Weights of a small GPT-style language model, trained from scratch on English Wikipedia.
Size: width 128, 3 heads of 64, vocabulary 2635.
Architecture: RMSNorm before each block, rotary positions, no biases in attention or MLP, untied embeddings.
Training: a variant of Adam for these matrices, 95M tokens, 5792 steps.
Each number is 128 + 24 x the weight over its row's rms, rounded and kept within 0 to 255. Layers, rows and columns count from 0. Numbers have three digits each. The size before them is the row's rms in percent of the matrix's.

# gate: layer 2 MLP gate, 320x128, rms 0.0891, rows 130-196, columns 0-63
# up: layer 2 MLP up, 320x128, rms 0.084, rows 130-196, columns 0-63
# down: layer 2 MLP down (transposed), 320x128, rms 0.0727, rows 130-195, columns 0-63
gate130 098:159118076110094129106107114091081128126126124090126092127108104173128149104083104105117119095139125100113135112113121140146159147149139123122130131110083104124133117108154069124147149155137153
up130 098:127146110088114112095149133087136125155163110107116123134143162167130141093141142105137133114124117134111165127100155172167141133219159116128145116081121154122134126108155057099133134144137168
down130 098:079107114183146157104122111091184169144168116113124132148127137113172117133122092149150103156131137141152144143118187188154121098140102132144130135107084143107115111133105117099145112135154137
gate131 097:161084111150094136139142137153113107120174130146068150141137091169150152128145109146096126138123103140152085134126123119117137150114125081082124137141188110124138121137120087159111154138122152
up131 103:166142140130159114077137134123135133126124100171115120146132145175145111095115122128078109137108137117132070124119166091152118144132098170125139107130155096136128117109117106130132142145126073
down131 096:147143115137128120127111158157129130111112162152164071179110155077115138150103148140145137130147128099123192129122116122128150097067115139185085137134116178124149120122147142119162115145156158
gate132 107:117115117121123147147102152150103145116073141134159124154133147105137099140109086098102094139152132142100159104151124125141135141116099159100161159141138132110124154165108104105126111111136155
up132 104:161089120137087139150128139141130119130089170130151140176129144109167121118109111119111111149135167127124152130148125142126098092115119161125171144138118112135131161167129134061139132127126157
down132 094:123129115120117121146125161110100139163103110143118141149192120114120078134150056135155148131135104116141192151165124115139150146187137131121119089107159148151130147140139123102134134085109138
gate133 092:147131164071108102118137106176144094145123127154142122145130151157128133117161142125150156108137156157149140155120153160149157129113132092136134143134148120099133146163124139134173120112122124
up133 091:112083164136137090121100160159112137097123112138103155156112127064162141133138158141127129130133155131135136146129169147128156114119123133190113170145097138108130157118161114139130136088090131
down133 094:139152138115127101092128093125114107117088150099135143144134116158112164136120162102149160127121094122141119086108101121132107113126134142118134073091148162133109153127131176099128081152144110
gate134 104:135119133130116092183082137167144159107116154106187091156150113106102111165156168116153117147138106128131148145104119125117095131135176138138137158157096058129077135109178110148145130116161117
up134 106:144121205113133158134149126167141103135155137135089130117083137075159092104128096141102176133145138143131129115149111160125095119165139153091129124152155156162113124143162115106102090118162182
down134 106:113144138163137136138104115132108120181168115091078099111141125139156170142116108130101138123116120123132109143127179107127133136135105144116102133156133113105127152144099146176136156116180064
gate135 103:145149109112140158130138124154127107085135121177128144110141123115179131146133168155097108104215131101136106101120070150109125160130147122161075119148109135101163085090114094130121125086106111
up135 096:142076125130145174124121129143107084124119135114138137120134139131127158124119144126131120136081132125147138117130138186151138098135046129109178120133126075130129157146176161128145077126139094
down135 099:142092132185141141115126137132132136086098136156147133084069133107125151149131119138141100130165134168086129061127102136107125112164140133149154146126089128151176097101086074167137114108141128
gate136 100:123140094131128128106136145139111075098126075092174125119127100102151115095127134129153130129140133121090158151124100135149170175096148122156158148138133115102172156140130103112142148134140126
up136 097:126099116137120148138097134073110172115098116131079093117139109123135123136140136128181107130165137170107132142126086101135118164117145128144064113140144147152101075118103100118099150138110068
down136 095:156121118136162153104116118111049170144119164104134075146116158117115150124124153133168142101107178111114121151105096134156167135129118132129123160064125165127124124116122133115121109121117117
gate137 088:118109106110130119125111147102181134124109146149085128132154162105102123118129165142105129158146146105139086185108144111117124116128112136140110160127139195125129144152123119149157142122118101
up137 091:138058115163129109121136123140137121152178137133110154115133150139149127120101134110120146152164140107151125181156126135115142124144153125141101122134133142116158222094130136133159143130136073
down137 089:097150136122156151117136141146161162137116121164174125144141145119093130110122121107135126150161069073136133149113119125109128107129075115139132119131140118114108134120112121123136139164143117
gate138 098:118119052157129179135092161134129172131083103124128123116116115132138102144123133095143116157150094130154151129111130098123172128140141118049098172119139123135124093145176153142114099116122160
up138 095:136143135122070124134157114095104070108114130107142136120154135092133190093109125126127160148093134138131153112139106122093062096105082161186125123147118087158124144132109126126129178119120100
down138 094:135130090142116118111089138125096117106122099155125095160126121107131112124122204120142170135161120093145170116150112125158162128112152134133138114108112109111130153120130147117086158138145137
gate139 104:085104147075133143133161109118122087085128134134156085112134118107123167074104180133142118118135106116113112081130085132138146154155138158130097118080129130129172128130101122145155114085157153
up139 099:142159126140101144111117173177129118155126153151099115128113126148133108174157102124115127158127140147115162112110158149124109079123130080143129076140131124112111161108137173130070158138173087
down139 098:112144131170167102130094134152113127107140130117100116112160122119091146137084071095108124099181135082126192073154107112121116118109154120102132152124074102132128126116130112137151099136141148
gate140 103:103118156169158167124197139143112141107098112109130112107094127133147130123138139162135147157169125118138119135093106130135082095117114103122174180157101175179118101079115100124128129138121115
up140 102:141104103143116141148113124096118138102157145158110116138121137119167119109150154153119129162097134124115112099132183134157109113132173126133131113134124133185152063136142133114078100128095138
down140 105:072117124126100099136088112132131138128098126154105155134134155133090148182143131147102163182103091131132098137151155151142140142117151166160121090127139160130095115136124137142138142104136131
gate141 086:156119180114150176156113129154086090095110178124147129127144169099159114137133133146148125149175124151141127109112104157107152122141136117099078149114121122174126072165092113126096147113151138
up141 091:106144144191081116135141172123096163175104121092133097090133158117132127150151101123147152119115122173158130119123118146131157120136117120131111093130171165177159156128104122148119138127163158
down141 096:131123129171101097149140121159142136112147102176136158136114159119154106087127160135117116114093128129123148137168172136144113111149106134153133116132127129121102143129156147152120130153115118
gate142 092:109119141133123113121086123115137150121193128125115183133090136114154166140144159146116098134142147142152139098131114175099153154137176109116114150129119153180133114140141125131107106145155125
up142 096:144138147167091154187137138135147124126141100120142126139127140139129146102119128136150135136124161138103139149128111103106110103105101076074104119097111135117181159145132112108127133129149162
down142 100:143146103112115134103101121110123124127126160113108144099139107145116134126153118115140089128120126127110118110117100115092157175131101120108161191119094110157078150154148082174102135082137152
gate143 114:140141066087104114124106173182102115122068139107148076120127114151111130136152133108163101130157153132158156142145106095106132136138132116131159131148114134107132160156161097146130121142083131
up143 109:168144117147115095128131097146092143128163126136115149143086152148151079135147156132111124123175105135124113149156181145133120166171171140096140144114095153131152111157157128161135157107106129
down143 106:133141138097131160144100133138109135107125167140120150106081117136099117119142160132123167135139136143137119157147136166084131186097116147128143110125102114101144164102104065137075082092125139
gate144 104:094135168128118126111128119117101137130129102149155128083091137157134130118112104103126125136173126091105157101153140123117111108094137165153110125092097116139152124146163073118163130111130123
up144 098:171108100100145141125113129109098127134110111080172130127142089097070171116141163143140127116122077135127148123124106137109095132170151123151099121169135105137131141123139120160145112086158121
down144 101:108118130115127168143113139089130136090108125136197071179123097116117154109155154129127154099107110096157136112118090105145151149147131143156119147157117140130161129116105126131119132151120137
gate145 093:109149154136131129110133171134117113114101108131176104142127134132148097130144167153129086138131141083124166117145128116117154162136113158139097164120141132133101117126121123093110194103155126
up145 098:155122125127130098164057089137134140117150157156117146127162092128103133147113091070135184108115090112128117166082113118123094120105149103140135095115125119128149141150137142185125118139131120
down145 098:137124123121128134158137114138100135099119156150094141104112151140116159139100103105089131131129137156093093092172130127100122140120122107098113084142119107121104175124130131144125128144087119
gate146 114:129131124136113106073145137096108131115120123102101116122128126139116109127152133179135117147175163176132126096132074123120131143156177109151109113103080116115140133133136150122099155151132147
up146 108:088140159107149127120126170150114161171096155114143130083134147137170130173103129143146153123143167157151125158126096116135148120086094105098155148139166117172124128105129079145170150130092147
down146 109:197125155165051181091110144126107098123143167156122128142099103124180155114126139100130137091143138161163128126113102161145126130133128126133111151148139121152158131120166092139158112119128148
gate147 098:101102101135112101147088149149141139123142088190108119159098127168121118095107114133117154137140133140178108121158101118096139116090103099166101090198095128154100108152096136111143124129171102
up147 098:136122148120070111125139120110155155091107148141132165140104121101101193120131103151123150126111122160171104133140140172134163155138100129168082126176110074148136074127116133119114098124136123
down147 097:118129130111152115118161134127108143139108111137172122089144088092109169105135133130084109093113123145106140158151109124145149091183121095089178124135143109135096153139127102091092153141124137
gate148 099:113150149083112162112105102124125149076158111111116132081155118151125088125125118133172101131131167104116180123121147157136101139134115134153084154128127127119126112089121078143109171094101169
up148 095:106128148131115135157119142173091132160131114093062115122120114166154151144105170147188170104113147115145146145131108096178097110111100137150124166119168124148139089124150134098111160146110115
down148 101:168138139110130105094124168085089130143141118119098135112138151147165151165156118094154166178111133098132120191144119135157147095159133123151130121108125137129141145111129167176123092093098137
gate149 092:144097129078095180153106137116133103099101084115129146126102135100126140131127129129157120118150129107119126114147122122088144131120135125140079118127100125089094108099131134099130126091127153
up149 087:069121113194165126134148112159123164123141151134155141089111112141191120168135115132123146170100133137109077088139130173127132131133115105158139163126155080145109168133121140140094121155139117
down149 087:147139078155149091128114141137118116126170126085129162099134106113133098138129148162103104123154139120120115140151129125114154129118098124086141144120134123125141149100146128132105103133096106
gate150 102:132153125113126155158156126140140083072118123120134093157090097100124120124153146118105145156173134128159084101140130101142243137189094118109138151129125096082132138118139133120122137130086131
up150 100:089127169108141149113165113132143115096106164143142150163145168084125124130165135149138134125158122132110139112126137152137172137163110132087114173119171134091112134161104130108155103129128123
down150 101:138154120098097083101092144142130162143110143158119143187134097124126130115162123128146147087140100126112147137120126137148070109148163145145159138128110126101132076141089124153174157120123121
gate151 101:112147109054115140164104124098154139071140100127119125093091140111152119105120147130143129141110145118137152150088129171123128156112095148117118125110115131124152162129076132155148128136175118
up151 097:098162157136145134099131106134107156106127084092124115101132118136139170093103115131199109086142150144105137124112120121138077135119102140140188135109121134124115169115162097103114125116144130
down151 101:131114105053125129157089122099151142106127108137153139107133129101127131191120190115135133103130125101164136131123157110109124125074109146133138128106125135096151135109093103124135104107139133
gate152 095:165126112113123134145184145156090126149136123136118125090168100124136139187127148157115149095153093136129116171131105186142102128140113121098168095134167135155120151090114152125129120136124184
up152 102:177103126134098143143189150093123159080156146137168134129119119123198125200139122150153118086108106116122129139134123124143093120191133098108119163156150095139111122106102158103129109107136127
down152 100:117129086125111163145135135111136120174125117109108146140116097165146112102102147105147155165153162151103115126098131131162159131077114117155154098065102144137141155141116155115130157138101109
gate153 104:121139163123109141109150138120106123110134140133171148149120145080087150132120118122125129199125153081117134118121088112122131126121143128149147151097172109139116146127113118152142123107131184
up153 097:096139111153183106146122130135169131125088159171137120159110097120145092121088110114177127111114097119091149154163118144176137180098124109171153128115153140111118130113104157123107121157101170
down153 101:114134112133092133156124112117145143121110095136135159176128165160123096128132122169083144165100164108103161138170108132114122101166139138120104126143171146140111153127115080127126108148108112
gate154 092:105115151107110102117134130100088112115100077142130156094090117075077125146089162128128180139121107114134112151121109136099142103158110123112126177134124104114139098148143171101097104119112120
up154 100:106126144100108117098161141131126167116110052125146097130102131123138088167094119142136140145086122098116087169113109125124163134151113123114101136096152125176123088130135139114145146106083146
down154 100:089161135146099118121141139083099116160122071121120100132135154107137085154102115100147125155074116147093071162088128105126124164144149096129117112115150125154146123115128100122132140136098137
gate155 106:098066115142117183130107134122074172139125125120161065106143106102135182160130139112180173117170106127142156128129106114144118135132120128160128148112093151136126133114089113113113137109143130
up155 101:118113132129083153157154094111089132134129096086141151124134196116136157130129113128182139135127125172128135142143115094151146105134137130166126133115113115099139130102163132128198147123119114
down155 104:144103126160108158126134108131147133154127128131117138140111105138166125173112172140175147149140117139126129127120146117109143099111166137168133099129126095130121143126117158118190110118138132
gate156 110:144154107080153140129132110137132180080099137081083113145164138096116134119146093105165125124123130144143103103110133093086166125152128181115104123116146098145117107158166107173121165118093177
up156 105:103151190155145109168115097094091092145111143126136149135119153110135145131097137135120159141115107156078089105141117142146139111144150107106077122090117099147132133104126130122114131154103104
down156 101:144140101120100123113105132131150121166102124108140122152135132102130166116133129131146116125112142135159130139166134114156142134122103123161146117172112125151133131155125171159152154159095140
gate157 102:130134174191138133123138180170110110126152213093114106177133136130139146135125125080129125143136119120142141091123135130151083137126151172120108112142101117143153147108137141149149152089115139
up157 104:122196079108112106126119100085108091129147143128097113120126121155133103113117112161135131128121128154102112114102090141098164141148154140121122068129136151143101157112111099106109194154145118
down157 107:136144136140141103129112139107129117122119148104080086121109124102165168163130147166115146138152152116130137139129076102144113106103158124145129141134096086143109090146104116117142119131133109
gate158 092:131139096133131131129157130153135127056144174147119155122134153110121074134060141113157111125132116112150158159147131124112107149144109142114075126119186096137114133122107112182152136067153168
up158 100:129143118096068116094129115135115114170101144128145129092140195119130135092168172096142110138149119151161109141091101158138143123117076111145154126148110167108124077103126132095155145150115146
down158 098:162153107146110146161165130125097130147097139133130140134099118122142136106077168137134154113115128093119173109158091104144118133094136106149151132101134140134122112151103090136126108123142091
gate159 105:141140104085127115151134154121124096173122158136061144117084111142129122106122118123114106151151139097117157137116121105083134120102160083078146165126143104182159104114149161126109141109128152
up159 106:186085137164147142126127116169132094132152133130127119119139153157122112071138134143130116115121110151125115142113145116165148131168145105140118120136136147150104092160145158165109172153138153
down159 099:130103130145114162175159106144112117155117093118138114122120110125083148127113110113125106127150092102128143137119152127103176115129110162093114113135137130146108083146127106159111116117127063
gate160 106:090125166140138088117159124153150115130151120090116152143089105137104144136121135100128123138157121115139170118126090140101117153120140139171144148172104132104106134107100110160091133122103128
up160 105:123161121117146145132164129118143133157106122123151126131175139141164086129126147115132117105123115166108142161084156124142112123127104123147168088128108123130159080137171107125124132113095088
down160 103:157147106109068159120123135118139118122126151130139074113139135139169111129119120131129132128141117125125094098074161144153102099123102141109148152126130130144179115137136137161166133160137136
gate161 100:120139100091152151100130119075119144092108116138165097085145109076174149156147135109174169114164126115107184103140118074125150139099129127183118102146138120095120113111147123122115126112145107
up161 098:151123123112143139148138105113115126143104105114173167079154161096116136128133136119106147133121102121085077137128119110132089177114093110106100118126168138150097137096124123141151155095086072
down161 101:128131125145145109135122095103112107158119163125070120121141153137162099131102129101138169118121082125131102107167106174174126126122111150115128145179114129109133095090169088123151146114133128
gate162 097:130133140104170135147139120094104127102169114126140150066099119130139148076147124142125130121129105137128132141169123085094120152152134121157165190172126073113137129149143090141116130127112116
up162 095:114135155143147118140132092090141153133181145156161130127119142137145123158130124127129129148186084108122129139135200084162136128137126119122139119134130109123156122133136147130129113120140135
down162 094:114132148120093104105143120126172145176088118132122124147121160169143129117127155109114162150148144120106136125151149121109098075121113113114108137110175147140130158153132137083167129148082101
gate163 096:108095119131138073120149144122146122130117088133129119130128115116110143131117159080146158127138159110170114141149140111140138134146112136135146081150115135105118106151155021120128143113143137
up163 098:160126129123108142135090131108119172109117119142123110102079105095132104139141106148129092123099151110106158108139126133139124108134138110068093189157141113128112159115103168113146144139089125
down163 101:084104160110099115122054159139113127071121118127087126162100120129154134135102117106117089104134105144137159136147112082129146111118126132106097132140110159119144117124131157171134156128088101
gate164 106:109156117149075124082155122160149123141112167173117113129078173160154081121140095148145131145155152105116124110169172151150097123141133147110142138151151132144124117147126115122194132100140100
up164 098:081125089172106142100149183104146102124129120115124115099062108156164145139115110154119108122146107140109112123158175143144128123111149115155139137163119086158154137091112136076134105125167083
down164 102:069158140095103113097104095111134136157102139158082121133144092137085128136115101130130135127145103115141161134158154169122166144137186123120142119127139133078109108129107116099111165152136127
gate165 098:133115121113134138137097148155111144128112142099146089114151115158126183113123126141152141112134079149062090094106151166165102122108123101096066076113127144135115140165146150097109099129121123
up165 096:126104094110134132133142124113098152113154168085111156097118100122120161150148099129112089108144123156124135117127095165135150132150094106127125104170128125119107166143125110165149110124153126
down165 099:103151102129107108129102124140119144154067108133148119095097132167146135087109122155109144148120149099106088132152173134156121145104120154084119164110074136128177101128137126125136137140109093
gate166 101:109137158132112123126156164157104128107118096106110128144177132143116120118141138103132175150067120119144125164099078172130150128143134146140074111132111118125159150149132087195114124128131093
up166 096:143126076140130175109084111102151136144164116127151119118108135097110123171116145148147107095125104153114123126185165125098089126120127091135146153129173131106146120111148146132104106119123155
down166 098:113113137118129138141091145126151097128150102110058114101140151110088110092117112136134145124160140102112152088143091140151159131140177094120117157089118121154168133095096093116124101116113169
gate167 086:151112137109104077106124107100100122100162119107085118152156119106125100164121135117154122157126095134137164183129116127184129159162165103164096123149095172119145153115099121119144141133132137
up167 096:138128137140100108127096128127132125123145107134102099105110095112150135128141144149124172164116125112125171148175120112161128110135117052085108134173104211102120155127128115093130134137144158
down167 091:096125107170138151095119104121157119139130113117155087163143159112148108148154173127125143124121112121097158139186126145168179116144127127131162127125130176103115159131161121153118132123099149
gate168 099:141116144108135105094089147135143101113133089114158101133133114126167154101156131169081154131129139159132152096138155159129124129121124162151095090119135092125105088109172127150124131089131135
up168 102:152158134159121102102150154120075115121120112140119081148135110110095158121163121126105130141159138153144104135117128147161163115148118149115128118116159136184172095091081143147138134143114135
down168 102:090141104114120164127153131148097143109134162115182135145148117139087069179132129122154131135164122119121103145116145115096118134142174110158110130129128165107118138127127094094136131089121115
gate169 106:124133120107096115131112094133101128165087181151082102127091139101119138114130167120134093101122144089135093132158157117152099180119140124133158096149146139126134120103139103123122196107147136
up169 100:101109152142089115109136116124125142187114126121123128144173114157116162119145129149129155144096126115131129135186127107147125114118094112134125091173087111108135140077088148086141150114143103
down169 104:110124144118103095140106119137155161114113133130115178139188126143135152148178118103115139119101127115132117144159142115139141138122172107129149073146131114119096139142113114131116124182157113
gate170 104:151143091127107175134113080185038144133139126093123047150151138123121174141102103137150140150117105102157100109105100115146151119125117141132135116120152101103078136125106125133049129113147160
up170 104:120128152084106077131130140091156082104130116142113141120129116101128075140163156103122131094130128101089151129129097169128142165103107103100139141125116158157187103121116153112147123134114152
down170 100:079103133117148147140090134130086185145116153124199136130140133123128131112098134113127151113157092113104085152145138101119154116093171132142116134092142103134137111131096145153088082130136111
gate171 101:111125119149106132138074129105123104128061158106136148136130162090116169161171128113130164123109119116145124144089101113089144116091088103139113162120113101143133133118139142146146131116131116
up171 105:153137110129136155098120148153114139099120112116126132127152155129146146126128171149126127167119166157138160126141110138097122121094153086128133141134134106077138153132088147144133091150129085
down171 107:124141139157125156204156131103121124135129096159170171147100153103123145124083131130097150091144128124124156143145110175151115151151112143134187134125105116107136155122126119100112118140108088
gate172 106:118100101083125153139158147102137103122089146122160167177153082121161119116135173116154091119136149120144138084136161108100138106149096133166168155140073110118162134165115144104153173140093130
up172 103:134090168141092132133116097156099143146163133132154123127138103164149192113104107117107144116104070144139121121115135164117119181124135096129124117156131158109185087148110167116089128123079111
down172 109:145150144083138129136134149161110125143155099102182113164108143116116144124143093114146127132123096149128123143126068130123185125092149123115125134161143116106135101130126160135110151144130148
gate173 104:130115177145149103123172116106127096127126191132112158118091108142130149142081131119099141146136124144127122128138081142151153114155153102126153094153104126172157097136132119140156147072123146
up173 105:125177112112125123131101124127116120123182108081125114138099130111153137137112109123118154136157140077157128133127126138137126160132092158179108120105134093135124170117137165075131093147132148
down173 105:129149126107179109140126136142121081102143167169157124135086153126162164133092130140115129118137147085090103127140110088147117127088129122146121112148128128087153145125157112106118074124081128
gate174 100:157120090108122152089105115095136135078137105120141200135144081163147142130110148132120154111169101167105123152147134123108120120155149159121095159120135082127149112140132155135103165142067123
up174 094:159148120145077141140137103121181140128192131136146100141145121134174138143125150143168148102146135155137163121155155171111142132141099144172132180117157124109149097132122145120123154141162128
down174 095:155138135144099158074155133111099102136149086165157155150116153101090124127155123120118130146121106086131118155111116102135116122124162106104114133122107127127123158151119147141138127149176119
gate175 108:093110174125131161176143142115157105131122119150101152077060114122155148150146128188160136118108164126151156110149103101130136124141143145104152151116142098142136152152156130123125114118136113
up175 112:125127119078124166109115104121121106142153114154145133148126112144106158117097103163129126116197156117126128130196113129129089131134132172126124150147112118127142150108159116084156130161114125
down175 113:094140158132142038117150151107154136130118129135116112094097090105146135113113184105133149119108128150108127132120100088117153103131111091107123132111119119120157105125109091144154136141094151
gate176 098:129124134098142145127143073150144095120104138150112125121087095152117152131123138110116091152158111121145158110139098101129150164143113100091121132189162156114116129128140114138159145114100104
up176 097:167085142169145133133141143112117160104136129114133084114117153080112107130108094175129162097126131094132137128135118161145177143177109143135092117096117144145084125150079123136123098047136140
down176 096:131119132128121123146111142108136133141094141136131164144104116151141129137122123140149150092092103156099125103095132134175133133108140127148119164111125130119142067095124091123094143125126119
gate177 098:148146131129136098127096156159128107129144121129109155092093156093118106117122167134167128097122144092146151130098118158097143127124119129140115133120123117128119086139141098145098129099105090
up177 104:087100098118132097116126157102129142146166134136155116107121063132151120129109140127141083100145144126101129119142101127136121137153088130111097117170126131113108131127072120146151103077121093
down177 101:090138147097137144118043122124149152167147133123130139082112105109124132123116138143159113123096155118136146171103138133130154090128102124134131117163096089133130085135121118143113109150134095
gate178 111:148115084119144116134145123100122134116103152143120117159161129141146135128131160158131172147138133087118111162147145122127144107136110137103090147109156137119127172094144103112073093144155117
up178 104:133155153122226155144125112138159117091103091142109127107152131137148150116132118171111146126156094117105119164141112143097153118160127135124179165162153116113129123097149152123139119112099138
down178 101:166171137118104123125127132096119123153101096139106167145109087094118118075148148135087109093152139146134118107091114108114128104128143154087126099142137087131119090120148172127158142121126119
gate179 095:141111109168139101166113088118139129081101127138145130168086149156137103150092120145149122077124132127119118100149160140055139112130130140104113090134173132117088125142101154071101139116166138
up179 100:127096117123154116113123122085157122152089112080112149191149150168141089108139118072098124120112152098116129125121129186129129126192119133153113134106101100121174107121158136129140123121142097
down179 103:138094101150100131154136103127091108120129141151181134073194118144137176155135129141123136112088148090115123167116152113100096142177183105140146128134129132167147126130135122141132130104135136
gate180 106:108095082161118120142155113158091118148129135128136128094146114125193105133108125134133166111105102139119113132167129121104132146138127139126126151133130102107136104131126154115144121125089087
up180 108:116081102138146114124139120097104164173100141138125149128176168130151116131128122109149112119127102135101158123132129178142105144113134143148150123105139147124133114136065141130155120150097088
down180 097:120165129097123157122136081136103161153117101180153118124150184097103137126152120081124117069117116094113137124113191155137087129143121122158125141117143165132116130152076114114135109155116171
gate181 102:120138169117098085143108095105124146100114105193150133139118114115114145139121095101134153142135133112122163137137101144117174144108108133117131090120137078101102135106132176146152178135129137
up181 099:169098069161148180128119138166111141134111114116134108140122161163122116135148138148156125133142162124102145086113140101107155126177088140111103154155095136154132127135146094124120081122120080
down181 097:147097119114134133103149146128129080156099081118116083127142159093139072142112114094146083114133160119136097144097106159081116101127134083141117127120127121157099140125096157145151122084152166
gate182 108:103127107110094118095109128150142107133136138168089099133131098142140140155096149052135114163151119139144161150138146101116105108147168137152121127123120096170099139119137095124113142149152113
up182 100:134150150142128115158147146154113093118134126105139143118121173135111105125137107114084123121131129094139120145097098135110138160123168162109107129194162163098116115115120138142099132131124158
down182 102:114165113140137134149112123095126135105116127100085097134121161156127119121135087148096135147100147131117121177120112107121146173123135159095133093144127118169134136113130122162087130150114191
gate183 106:079110085082148090123134145144137151088112135106116131183102100125132124139125145138125114092146116117096105103079104092095107170164107158114102126147109163125129094164108129132124128113055141
up183 098:122144149129133144161118125124141161091127100160123129162095154100134127129151145065142119099105097142116186130130166125143110125133100179093100115151125145132078137167112120143096137116142142
down183 104:131139145145160091110166161144118121108079112156071123151133134152111127129057166074143154105103138125135154129119124135117129113128134114071131099191119134137164136119128103115142125129075072
gate184 100:139128136115111151110166125097153103131147079162145142123128106159133133117134114126133084176145160161130094131154150110162147124164144107111110131177116084145144108102090099141133130123117111
up184 098:095161112104129109179163108109149128166081162149141126161132137130120062174110119088155136149114142149150097132143137168099152138152109113125144121179161108124159136112142112160112163065103132
down184 097:122179119150105116158135138133147100133116119140173159125153125141143134130118109129136148153112155144114124109134082054122110152085106145168122117143133155127139150073069104119121178143145154
gate185 096:137093133153089139162118136170084121125196116101115125100132113146099149170126118091119161130143139129116123154122129161130109112111141148105115092103096134142138145153183179107122124085104143
up185 100:124098106129156129126100096167131157160175137102139146124156167132115129148129117135130119151139169129095076145130125163108093141136130145095095121153099146075130133114131166139131135126124134
down185 097:121123144099123149121065135141108128115108152124103107112164145128110129163124098182129154132164143156097131164103127115143110156141093143123134121100143155094118141127175149097118108133101134
gate186 104:131127083152148130130139143131129123086101149158107158144176140132139136111162132077125122122166175140068132131101127150108155117152146161128146134110127114108129125071134140129095107132115121
up186 098:184118133159145145180127150128125160144148183157081106134115132123161113127117121106130135075131148164158113110135159122158148147156136113091067136114150159173104058135172161102124135103112171
down186 100:119134122137137172116115099133104152150167156132187131106119084124139146132093086124150175153136134088137122138100087112079131145145142103120147123162144111132133107128106089115156133141158102
gate187 100:097101124141134168100128142122136144114147119142070128136125106142104141172177138120168128131146176114113110127158142167133148150134096134141127101171150113096109157160117153124122143077130150
up187 108:048135101093074146154125102143092126151124098128095154129136132088131134164136121166138163128142129120092149135130117144117119153117124089067079116140155133064138129106128129120110127155080151
down187 107:153114078128105114186121103152078104127104097151164155109151129093135137143122119134063157122122142151102115112129118113096105101134146137133132124127140134159157123120140124090115091133106170
gate188 094:144082089156162159136085127105147140130125094102158135106161111087131153137172117129151150121113139199088126127104160126092135100128118175143126120115130106126105132144131115142094084141143083
up188 097:148119135130111115149132183112156137129151144107087158074090102160169103158133108123128127158145150149147108138142125123119081139130135142146139149147115108092094151095110127117146171157164133
down188 099:131105144147110149136128115068120110096124095127135140108148110115121140116153135146138139115150134170105121122128154151143089107159133177115154110113108135119090122146085112121135111152152096
gate189 101:137131106127129099185067088144124074137103115103100119099110121132109136057123158103136136109106134145143160123126090106128163144110085115121138148111108135101112127149151109078106170146156142
up189 099:139096094109159106081155146158146156066108117128129157120126155112147082141174110154109143162114173134136103146135154099152137099115116122154117111127120113120121127106098137139134112115094128
down189 099:144099148125090124097175120135145119089134098134132129166141106115118110105132179116091138120105151115160083117128124123153143100150121089179131093088085118124120122117110143149099110114117124
gate190 101:162130128130141139110140143111089168080124126118145095150110156124124132112126152152123142131158071130104150107148113110113136098137098119123110126161122125113090090167149139085065129104143154
up190 095:092112109167094098123092091112139126122117136105113134139132108172160162128128115141120129152115133114164139129091129149136116120144134158137099099087100122172148123080141145149159157127124110
down190 096:089139131141146170117131144130090128124136109140155105124125109126132149114142118113111175127125143089112153110090120118110129122117115167095153119145106090065132143134153115087121123128137143
gate191 105:085125129126124080134089136144129121116087147119116132132142128086156154140144096124129150161146130118160172141134095092113133150128132164113145175137137126129114098106149132108134140089127101
up191 105:152125159088164117129156166155102110139078120149132108130136126064067129090098141126101144110124119143085136076125121146108135086117114102082127112157081112139126156105131134095147089159145145
down191 106:100104164118142125155178128109114103125112111106130143136130148076148146116106098150117162154104144144144157108153126132113147052126116120119142111150112121140135105126121132129117138136155130
gate192 096:126134169107130102125125130161120183110084138094154143124122128121153152104123159092150158093154113142116155153164097152139133160125168153124108135137128171112158163139108108125133160171107101
up192 104:093106143097137167118114125108132076146153151127134141151127144137079125147114109191102095124120100117141137114121128131165146095154107154140152140131116116128128138106158145136135120131151118
down192 102:099090110085137118124114157114136116144110142132136158110164120112148141154102182109104093142124120110128141092123107148138137094138100137132120160124115134115155149138131129162129136166122130
gate193 101:133140134154153117126148131118103110100203112158123142089099170121143176128143127133153177112119104144134127145173109142145123149146135086127172114157148109182129134128120138140135134138108144
up193 104:117174118129098128156166127131163137148136119098113127113139138169135119127165108095110096138103138129088117150103124114113135159103136136098120159161104101109111105123110118151110115103185088
down193 102:120179134151116127107151126116131125136128142111135086146164114146080105092106106111142170118087118132161149143212122154136113164120126091150121165110128127115121128139087109124080164138077114
gate194 103:113141135113127147162144151143145110117136123098108149061124121096094123137132131112126154121146133138120135164107154116132139133172106147109157133169115129128130153178149177165079117150142146
up194 098:133127191087118104116145106081122128089141125151089149136080174161179113092160138129134126144137122133135144147156129123110163104156120139149147146153108102130146105140174138098177097114129108
down194 102:174126093118121148167136136112112094147122113152098141139112136097079104136120138128109161123126172137129129131104125103143127142127153131129142115124114098153141110155077132160107127148161143
gate195 092:131120105091143107161152165156102146156119118093129135137121138111131139147126150138140123137148141159118143169111091103079158100100128088138125151126181106122098178129141100100092159090124099
up195 096:100106147130145145120119142142115116144132140093134115137135108117141126119143120103132103110111086119098098099098118159135135154148128119118153082018091154114098112181190130109072114098145157
down195 098:156127130139111103122147131119105163140119117102116114119122099118164111151108153157136143133063154149100100103125121109106141088153123120130087060151103137087115150134133111164124151076117115
gate196 103:104104144122155096140112144181142106138095136140108094079138142149127118162112153127147115120089158153162177136121113094120159109093126117145178173153114178154143158160108091140112120149124096
up196 102:142110162124070128153092110148107129161171150095152125175129125120073117136102164134096127124124133094139126129127114139165128150110139149119099122142117102117140109116142120171121153117121114